config.toml
num_attention_heads = 3
rope_fraction = 1.0
attn_scale = 0.177
bias = "none"
init_std_up = 0.0615
learning_rate = 0.00586
lr_mult_qkv = 0.7
max_grad_norm = 1.0
schedule = "wsd"
dataset = "wikipedia_en"
Each number is 500 + 50 x the weight over its row's rms, rounded and kept within 0 to 999. Layers, rows and columns count from 0. Numbers have three digits each. The size before them is the row's rms in percent of the matrix's.

# o: layer 6 attention output (transposed), 96x96, rms 0.109, rows 41-54, columns 0-95
# v: layer 6 attention value, 96x96, rms 0.0882, rows 42-55, columns 0-95
o41 094:538434463447505431418494564401467491507512540486499435535484565624471510562402502501542493537500504461506506572426543408500587611456545476519515542449449502506455460491487575510479565463632503455542501514419526552485550545363460455543488472430556484550496578525557564472473518487501513493
v42 101:501509459495518519444498517540471507460392469554504468562498518476402465473444534486475571496507595467472421542501515489440541407456544607438488471540605557488543592420474501420456434567579534512531575502448516541537495443459408494574455468592553578484444542517525484498455561559539461427
o42 095:471469536456555546529548517480578555437434435583472529584448582498458463531473438512452490513459565570489425485573480428453553455502567509521473527529545469516431456458535538574508539608487528572493518465520591561491499490399487494537493489532500415474400412558453484441586500583569563458
v43 104:488510405529454518510530625464502500364435457417453506454429467577452563495559494485465510546476456409524458504498573582536429513492521568543434546481575461481540524460464463468573512564516412446502442434513498436485495531504428519528529462430490509472481515480466562520494512548534352411
o43 098:403456567541462544530549482520465548510535508447468521457458464573527517478471529455575529548437504428497482505568537477555542396513495565489505477484471448513478521574429491636588527622442520499434475473425571449575476514454440503606496473496425508447463433518472422503510444441404501560
v44 100:504538455477557527537475443461487429436567439466489570513529560593530551518489553509546414477569486549486443488543469521502499462450520395582427463497484500504515545466596596452464488519498527458534468548488505515661478478506544488526436424462607502592459511462467501517552533510380396482
o44 097:476508445428540488512550538453452464465509482481518502475504572449455518423543526405480499423466507511596399426480558466494516464480484561511516530497550553497503540509616408489556577407506478509454405494442487525553632511537556481552432438462578522546516616488437467498578507534537512418
v45 103:473567458474491475476577552506489479590538521477506400471478540477517553594448547570531624562625473438504508501520509562486590373443464424474591557502545437441524439522536516461509427441478483467455516528487459530461547461538549456480443488469537501531527508428534488375447491517573522484
o45 104:543521505423518510482605488511489471602489608495435622552578460464551550523504484548561514488530549508498474534583390536482512529531508472516504506605583569451567532514544465539569504468437531535505456618509452505486543470547485559477454541472516555566492482572479449382540557597493510527
v46 092:478481583453602463581542531630405500507509426503503470523474498510458465487517474562426466406574506513473459530534397534547493401495515493514533651409482561541488453463425539466489513566519457524578442558461480501506437487513521582489493522549503503491485494484495499474458413490520635527
o46 093:555502453406574494473577524545475468540496540541500512440411468514391421606480491503459497470511515561476520555573550395404479518586432451569377509450415548404537492530581545523572500522407444453463540478542526478481506540437537520449468501448539493523489496542574487531448510506527495472
v47 106:567503483473532482481489585485473453506445537570480555449455541514488421406594496513449503499501492480487563428535512547527581547460570456414509475446494463547513497501488565524471462530539545505620427494429529482475519379461487524508486362416495481443460593511422608527578571463480460471
o47 106:547407445445531472466371584546509518432505444539518544511490503529402374547571524430531548502525553468443529502548488485462492559438492439466583485528518476496464436511523487553529488552520530539457461493480509524585555439502529568481421414500530479419470529462445475492526371448469379455
v48 094:427446547518483513498519481528417463468528517557473530594489561454544424484468450532427500432474463588401477584548388490495461485460516570485516475563467552438465493558560531566452543474424542518484491483428561554466480559510540566552499587393629561498523498553482572542455540479525474442
o48 096:574512407438475538496521556553550548434369564531551441419589523544479418445480530465455466478460570614510459568465540525405515504522551528404455484470575510465428404538508558470444467474484570518518502461495524500460447570478520481527483516491532438589496442462416558536455441515513482518
v49 085:436474515442583511552470494493449542499360489495553515471507632555515498531465484584479471560456349508524551548518553461518481518516489570458464503459477527514517408565487469582602537587510475464578497521527492490516527506515477456573554564462560523516490435549519465427446590443418552538
o49 095:487511472522477483464438529545437578512516523582524438431593514593455542568470498617515403466445414497502514453540545438519548576491469513388474492553501557489527449438484496561520429502516473449553501496534530504471493585526531407501440414495435622479435493405580534481525510504562547487
v50 092:502493424543521530457435553466471478493452446537541481474550557448564481588527370468488526503500534617583433516512478448456556520485499570474513429521569466553459409486440488525450509545500512481443421584594481528510445474501509438571527452528524462529424479440554553512631516516620516538
o50 098:447473444511488464502477464481455480479442405535534471496480390562579458544504429610541545469550520449476471470527500489440608518462478482471506426607648500553456489536520505504501404465582483450539511464585497507477430551440458489546502510538510472487510477467522433565626535528587562463
v51 098:499545580421503415562488494429515462477535515401448535565553531439401540508514513534513460419535434531465451505526480482459472469506571482461446473425403513417542572538528509448572466492402562517517491522457480468495430599505437588505467438580406485466472512450516452503404551589509532513
o51 094:545439484461547494603513446467489505504470529497455536416619468456486558493511491475525569452519490523528520574489535374454451482540520548580534526506416504523415428455454450468499621451537456536502482461494471476441533509454511568445526430555545375576476494417496465532446454507397566550
v52 105:507452439586560451570427477460534461468576470499491514435515548552498559431536527579544426516502544439533613529450554525410468540522593469498540550502470589477533564478485543404397570502483559490513583559464447457510558473513580453429490584527515485474493522570446440470531474473451444553
o52 098:550467438471471485522475519511540419518570482494500470527445564462499542546509530468433498539443493451586536418494522548533518535415449525456532554591464562441543392519558497463491622557504416576521540452508612548438480386526443486449526510519469474491592522559565480440517501505495380455
v53 092:535479477481605481431486502471511386526452467456543516529437429528590557577506539465503554426457526521563531537486457458526433528487556564550644511487528480498502554503499448590450462508500478459560556578517383470516571533549479438463462491479353549510460539453495460588479519537509558520
o53 088:453486437477546471611445416469543481577576499437406489476434488493562483491474516585534533413487488519439435497558510512558472542484379488557619477464512523499467491584443455551532506490551499507473477514591510560451514569574432496419527476494446521441460459543554504475371547530557451498
v54 091:435497533591506484484491441555514570505510571372490491529535508522485501492437438453524487521393498562443550466543423590536410481494548499454424599533380495513541440462477458516432428558520504517484544504486494523553456464490427413494512537581546404467515493504469535543567575509520596430
o54 091:462471459473505547516460480513562589510482558535533511446552531517475625493455467449440520527418418514493538468483478514474463513481467447537537384521457576586542519510526461402484336550515451477605559488502502502471519479432522495634551470495481411534440516504514571513460480542392505483
v55 096:457479493420480418488494514562516505572536617503404532534557444489503603563413623556558467560450535454493493424507469510567506530442562471508504484470544525612481527582451531573481507527513450530414490543385496483558505475513525485495443501525553531473515540557425458437491440491480457398